python train.py --n_layer=8 --d_model=160 --n_head=2 --n_kv_head=2 --head_dim=64 --d_mlp=640 --vocab_size=4096 --activation="swiglu" --norm="rmsnorm" --norm_place="pre" --norm_eps=1e-05 --positions="rope" --rope_base=4090.0 --rope_fraction=1.0 --qk_norm=false --attn_scale=0.125 --bias="none" --tie_embeddings=false --parallel_block=false --init="trunc" --init_std_qkv=0.0338 --init_std_o=0.00945 --init_std_up=0.0338 --init_std_down=0.00423 --optimizer="muon_variant" --lr=0.00873 --weight_decay=0.025 --lr_head=0.00743 --warmup_steps=200 --schedule="wsd" --decay_fraction=0.554 --decay_shape="linear" --final_lr_fraction=0.05 --batch_tokens=16384 --seq_len=256 --doc_mask=false --train_tokens=98550000 --steps=6016 --dataset="wikipedia_en"
Each number is 128 + 24 x the weight over its row's rms, rounded and kept within 0 to 255. Layers, rows and columns count from 0. Numbers have three digits each. The size before them is the row's rms in percent of the matrix's.

# up: layer 4 MLP up, 640x160, rms 0.161, rows 468-481, columns 0-159
# down: layer 4 MLP down (transposed), 640x160, rms 0.0746, rows 468-480, columns 0-159
# gate: layer 4 MLP gate, 640x160, rms 0.157, rows 469-481, columns 0-159
up468 099:143122109090126143106136140126121118132148186138121131153149124131140132118107085135130125138118167123118110110176117131182102119130114134126116109157122175133167146156162155069096123112122155077142119109132133114178129114116134152153156155086090160175122111163155114150173100162144142135109135075147125129124125134132124153160125117125081150143157136165131117134122093184134118131157131103089122141178140137127183130107120139131147104098135151143115113130097077147171119160108151
down468 099:123095136174157120147118130130162136125062096125105090167145135137141130090076151070145140131068114122122142136136139097138122109112109128151106115134087166121117097129129143162099154161122139105141146094111125101113176110078189148141148132082115105140166141126082117112129174151107131133133122173156131118148136141129118140138161122131143171122122090121087145106146145083120161138108121101101116129139099131076138138150126149134111087160143114124121149111111135154117114114107099
gate469 111:107127152146142105144150131137131102144103150156140074160172117123113126114159134112100141136139105129132122165082125137112134124161120123148151138079091115088127107098118147140131126174134131159110114096108112115131121155139129163080156117091141132073130132041139157106116109146145085096128170162084147134184124128115149114090116158126160077125164122102147116143119110152122110160125128152129132117111127109105159098154091159093116162159131126107157125105134155155139119151131118
up469 108:167135130130136161137143124124158140170117173113142151171151115159149162121133119144155091069103136070140085059135162155127131152135087137149149151130140137126142102142111152126118124123146143171105115129121128146107136138092153142181161109139156110136118147146136099108115133132097153162100133105100140129161107136132132164102140111174082132108092100124137153131101133129135135107172139123140134133111094139125155162158112143136072118155138120063133105158119086116118163152137141
down469 104:104109146169119118152125090140116105141123134109172071116121118102128139145101124107116092143119132145097117147098127133109118144119113100125124136127138112121135079130192111174146097142144096094115105130162122171176126125132150083085099134141162117087134123117088103110122118142148136111152158130090148118151127118104149147120152137123131148138124130125187118110164176094156156192128116131156131159105151105120142107123093160094166163115096089137181147164125143119129101137136138
gate470 103:147094125135145117158125137079181093108125143106178112153147152162184114103156113154125111129147092117121149115122139128154137121137130111102126120099147132165145096120165104137120126165130141132118148128117128123099115140150101098146121127110118156091166107110116106141112158130161057133079144181113138129141103153119090144113137123176135111131106148124086094148116121153169150127136129134206151158113139109202150139133130115097130139150112143162115145142139098125142140145094149
up470 101:127108140134133117101086100077114180137140130125150074172120135114108140103110138125187127095080102079153123149126128168118142129134130120147139159148104163105135110164117134095142114117135167076132107120118099108148139151122155118184124116106158106162126140104116140119143143100129153115133163128105174137084138153105154139132110139165130125087089126103167149155166084146126132113130138149098128085145125122098138099131126119161147131101127129115146177181095136111110111115111100
down470 099:158112170178122107126115108116117089108141125120135080126130116084151161169138074114128109146110122107148127161124153108124131113091168096135135111135164149080158105103137167147124159149132113103132101129151086152113120095100130113174152174137123113111118130118127113131141111137129109127110115137121122093111184141151172153110167139136146097115151126134123140150193122162143148150136147117153152115118173143094109113113071093147113156116169112097122105118104114162146155106096140
gate471 096:133087148112124096131124142104116087089105146161131161103125120134082110127105172137131138099142123098109101146138120092113119126143130109144117087163155118096101147139150161135103154158111142134166152129135133117158091108089123118085138140106120131113118141131184144113145105136120143111110170141115139140139180143104160111135107115133160152121133126104129153109095089106094132123113118143129138179106163130161099139132161083127101058140099119094109120114172124088072120085170126
up471 099:151112179151124118162118139146113161146118163158091160117115152122105125118094150095115135095132111141106107115121156111126136136110120162167173104124122140035118118105129114129093146106135144104105173107171116135118085134104099123109193164139112149113090163086097120126156172145156117117109111139144159151146088133103135134128167116112122143148176115128141164133152115146127099103136098129138092139148139108114152133125154145103125132111080139122134130133152124190114121127145101
down471 097:134127159102119089098114094160150161102113141128123105160162129132122124134164175136108156113131125114114126105086126162099132115110112159103146080143152145135104098150183151119137095145120157159127108100125087117135111134161079126124091147075139129164148114131096126137154100094077177113106148085155141108115144135119103146103131129116138178142154133116133129108114131179119120105106147101104122107092165104109132134164116085164124131131098115124105124128136118188121162092128105
gate472 099:121111154149107147129077153076116155092141115094147127131123142118146153117123098086113119140139093127100153127104114111181095069142128174116179107140132127116113118129142143132101091141178127155142109091111157087103137105161126120119120141148125133131123138145122110092110125152163093124137114160156144167091111097098110101133125144149148120119138119143115139156171113121106136148124161130120135157102155161163156105104150115095122122146173063161155130153108173134136163127146087
up472 094:133076144133115095142183128154153144163151156144122126122172155091102109115130157180154115114162120107147111120152133107095131112151132166160189147104143171107119120115100107149122122100121121131103135090098111138137128167143134152103105124135146098135120116096121169139122138099110087160108110133123118150153165122121178129154139112122122161113124089127150134109072128083103148129097124136165163141155110153108108136157139130137163146099068140135115157159099146098130151164131112
down472 094:186183112162090137094129168117127098101115130110134093134108123114140129119128103124138114146117114139095153103131120168136142130085140164154140108146123172128153146142155133108124059176136142147140085108140131064109140109106104107107116134111146158144151106100079179110115125105137152124134135137123152155076121131143121104135149149146117139119114161129100132184142103076126114136153131129099130136130127136166115126101113124126066150144138103092151112148188150142150145119127106
gate473 099:133094141118130144141144125145130133140087144157134129097116132120116160108118089136105133125131125111125167104056109151114160106095119128134109188118120127097175137132151172122116147124134173131098119146098161109111128121104088148110177166143140116138136119102121101131128098121120156108154135121123157108133128116094119135084136116104112168155094114136126124100121148127095095113125136109119139183085150161107114088141172121089065087146139124135088120113127144125161180109173168
up473 100:145145134158123135110151160135135167153119119110110148170152135090131138132164131126156140099112106124129069157154108126171145117139090119127118119132181128164150140128135123129129119127121148092087109137147096143147141096116159096152134124125128122117077153185113107102088151139089101107117147153106083134100149132099155093144142135193107168081110137078095148145143127143141117119112138141160123180126105108130155132137136120112172131157122126117161107114113138139127110088180086
down473 099:119121187087075099107157097114088136140125140136095139153123120146133132141120138180132142180114107133103097102125108126115097150159110128142071106088121121139116114131139112152160109085108133125121112156140175109182115139134129103119108148101123107132109104152139122123145166105138143090156099073111134138139168113140113129126094121115168135128173118084107116114116138081136117105148139135151109188152155125132133116124181151177097097127148138101156145144105099117140139160125122
gate474 097:088116094116157117154094150119087117167096164110137115124088071164107117116125119111123135147091098184109125153123112115132139138117122147151145135169121140135121131117115145147123132087153082167099120102106067116129112101119152143114057138130097137117160112092109128143120123134145158119122137162128086110114134116120137156129117144122117154145125086100138153131140146116120137131131106076155135112084103105147135088161063114113116122148149118108094188149117108164133117105111157
up474 095:095116130122143148150124140122162100167099100135089151115126122159124156169140137136140139123109118108118093121085158168149135165125136141154098141107096146131096133112100160144151131116126109113115143150122145139143124080117138087120085162144129150128135169130089103122128120144130113131112133130131122137088103097150125161132115122121127166078177178145112154131156100093091160147098123122150087163111147123149127111103121116116106116125086151115154039121099086158181103120112151
down474 099:101161113171149109122120109143101126150160136108130121094121161112178115081141134193204134112103141140107135107116075105133139111111145136167112097142103166127084182142113107124114135106126172130152114144112122132154098147150088123122108113144145167139131104095109106118094140109186141122166136160150114109142107130144101106129163106146113131101111153148155105164124130118148107153141105105139112103148111134150086099140126115082142133147120133098154104115149139071129129119113123
gate475 103:103099121136169132138114138133141118113121111137169137133095074131152091090095128169111119158143128180141126114130160118157152151142173143157151144087157104157148095120113127115122143079106087106140131101119117110133093160095111118124119129117139119099098114171111118085156149088124100105146099137146169176120170108181128121097159093136099122111127123153214160108126109124150124143092133101131133149126123123132133127126146164133157121145100124154124143146104088137128112111159123
up475 109:154156128117155136160120123133141126154109137086144109111132113080122098129116163144148121144140099123114172086148125154122146163162136121170153138141131108133172112176134136152093133106087143145130126148077098129081172106134119173118113183143090111116114128141169141146139156156117118105128175118147123158135139142073120170150121117131129151151092120122092123135108100101148088150112100137139149160130130151157137083095152201135141135147133139090119142128134140128089128097138145
down475 105:131151129083111136141102138139168099110109125087148138129181149111132151120130129111116103105130102143106107134122154144133105144159108172101100107165107152173101095172100104139148101124122139178123117108098153080129155095135117155139095162116136102104102150133150088150094135173099101123141152125091084062103102145104143156121129153110111108167126066142130134105136108171095148161122108141135132150131127142172138133121128135109097125132116119130120139159163126148111137120139178
gate476 095:103139147174049118135155088119166123083088124125097131099146165116122152153153122132151119182140146142116122156121140086135100097088121134126152112120112116139136119160130135103132157082092125121130122117147152136130117089157130170089124172156161129118089122117130136118142137117196128125120123159123135124130148129131136136126119117117126128135157116110113137058169113141100137104136074098179150123138087097159138120122069121128111107132092155129142108147135129118138169092131142
up476 091:131113135159145152136151117146089126115126120126099149149136091158092089101072115153141145123150128120101146116103137130121138099124067098133106158165096146124137095140125132121136098134146104124113101092135148128109102144147129085134081098166101066138135127102110107120131201118121093091114120116159106124132127128090152106153170112138113153127162138108110132159125161118136139129096161128065135136132141111111141150124157147139140077116176104152111157123114153175127155105088123
down476 094:096116149121060126142112091161123148131121095127158121145165156129138140120162114132143122138135113122106123138112118116160109157102136173141137133128118124119130107092150142098119144162129105117109098133195140145118123144163115169100150162119172164104108120127133145125106078087168089093139163121129154083154115129161138144141085152085111125123123152123165116094140114107083100137104083110153163126160088094157149132132114121111115175159121115085118134101134105107119145115126165
gate477 097:073113165086107156075119163135117168137150136137124116115120101137154107140154145103112082133187076148131128114158149152164133121139124166114127130123143109103113149120125169118122182091095123136133108120146131135131148131094098138099143166176150131101114098115119129149166163138121121116134128101176122098080141124119081158139084114147126114147148130127132116100108140130088122115098145110163133137133112122164069108106132105116094166164122107133115097084150096140121131110148114
up477 103:149099152107117106107157103140139130133141116173125081137175134138089175135141117091131154123152126135140126116126148141145121054133156166152145154145164154144094100159106178133135138141148142129187128107140148110133129140153140126128154157121150130134117135175113137151131123117136122091078125185122085124119151121089154174152121107114143151154099135143112115087104148107149127113113131150138105183145137112106144169139153116090133134148113157122133149147160137090077177107141116
down477 104:095146148184121140124159152123062141052115117135156167091135174119175122139097120118098111118144142109122149127147115148126145166129131097162146144132142130105119113083102135161135108166104151133142131153131098187089141106121167148107125128092144108147135159087097168139142120155111139076188090074119141139153101125086109113113145143165121137114113119126153134124117144120110117121131083136131141144084130134144143136153118135095112117142137135124122120153104108120149109100116142
gate478 095:110094100138159152142082143127145137108120141127138177100130119128161109106118113164131131151134145124130114113111111139112085140141100132149141160150108108134111136173123131115124123085168100112163144107100107125163130111108125145116124153087136136118105170091108102145186152181150103157096139097133120159174144088138144090161116125167115130104123154129104131123102107125103116137111140119148096166101153201148074147142130127148114103127094160129153116139123129076086099128095109
up478 097:135131085103139153128132142105153124100131130133123109137084080114122104159146142135106101160141157074131140130118091150141170124173103107127117117116116123108115145121130058134137098179129139129129137141105121155119153148146175135103112083160147088102130142133108117150159157093136100081170164142143161096126131112108167106138127110148141148130147101170171136095154164121125110136106151113108139125140083117110126123115113125144115105098151121109065112106161113178164163145137132
down478 096:123159148140120135093114152118133157128165073114119139125166118151137143105113154128147166117140121133118107135153103108093097139128148107137134152169108153146119152140145153153150163128128139138157126152117112121155160186127102093129107169114127116158122131070097114198162103120123147091099138112163107185151147139165124100155141113099090130119131158102092143120141129127122123150169131128108132117111111159136116145137169065112160160098101093125156129125098115124103084093146113
gate479 099:127150129080176148140115144120137120105156144113146154150147146128119108130143132139126100143168126156143150100174157139158111105177105129165102115119106121116129091128129115104149152103128103155180145122175101144122097120139147134132139098127107125121139068138100142086101101115148123138130168127111097129161174148179163104084130150120125155112075116087140167132104119136145105154138171116146141167104155087119118131143169095106146145116087148114113090125104123126128113185131117
up479 108:155118124121146157128088108183136075132084166097098111107128218119114110093159141156136127151134164157169141126137141134113095150167145123095153152134126139135135131192109091166100146154108150141145146139129159157107136078115099143125120114147107145142136135139126105120108071141154094122085162144136119129149105169144149113121144143119159124115159076098137140126122147126117135106123130137127120134172165110143150104150130108122149108071137159118140128097118142130140114128157115
down479 104:129134094145145155122101191106152109089089111114155227138153125119149123141138104091102145154148128161133113150150108112167093145120172157135116166135127142114143131101143099100111142116101135131107145118096118139087115131122106125134142151110129122117114139145157083139133098098155099123115117148095141095073116141107093132135129099134144152104121135106138126152131160108140141152149114113143153132146159090100184106137106119134153116112084109142125145091145176101104088165116113
gate480 095:062133136109109127138147129109102088121124110157139146127140143130133133151110159122148101206128082084166145128126147116100097116112124168131153134137134086117110104104091129107103146111147157110089119114097152121101120171107118110158143077146145130120154110182130092088152127108147104073135139115111153085116161162124145143112142135129182100138088114152148125127101116146139151148146143126130112173144093123120122128141124140140107118112132064140114102151091124116171142107136140
up480 100:153154144135098096102176175131142134131112142107114101153151161142142132151153095086124177132088189127143144102154114104101131100147126144110096111107162127128144126169132129110129104118158126109147112116163120127116066101141134153104088164147109098144102151129107141164121152124126152226123104139124151163110133080092117107139110094094118133102150103102145116153131114121141103114137140142125147160128162115119149140099141094108120113127162099138130125162122094157118121136145106
down480 096:161103129132112149152192147122124137120157118130100125143108149150135126105105135156103167169158155098164144139144136137113114101121118131117117111126150097117104130161143131104136129152145135087142132156220121155125114166115132133111121113149123119140139099170128155098137156118118076095131093127122153125105148130153142145117108074104150121129119132095121161102109118154118155140216166167138129146139138119141114128176082136163111130138181102149103136131089122118129097110112149
gate481 108:086121137119146109117111091098118129090180111136166137130176174134117143160102124160113100148130128149109123111100176131138134146143167151118125169146134110135079169123075109117102116070158156129125150135133131181123098133140127134134131123133160141117131132112100100135106154152136113171116118135122126148151119146100132156101189143132154127136096129109112168089077116099117173120120139142109151186138142096143107125123106087152132116133117130153163110117154116082099135097135158
up481 106:160108127144107162140108138089130137142125170105137093116154131128112129150158142110115202109095110140085093129155098144111157076149103107113124110153143127129121144122128084161144111148127141130129159091121150161124082097117145102125148094145083092111116153149165085108099118142150125144169173106116145109117115134111126134153082131137156173157142132127159132162173115155107133115089111120132138167100126143108112141141097138138141095173116108103134154125127081135131138161166092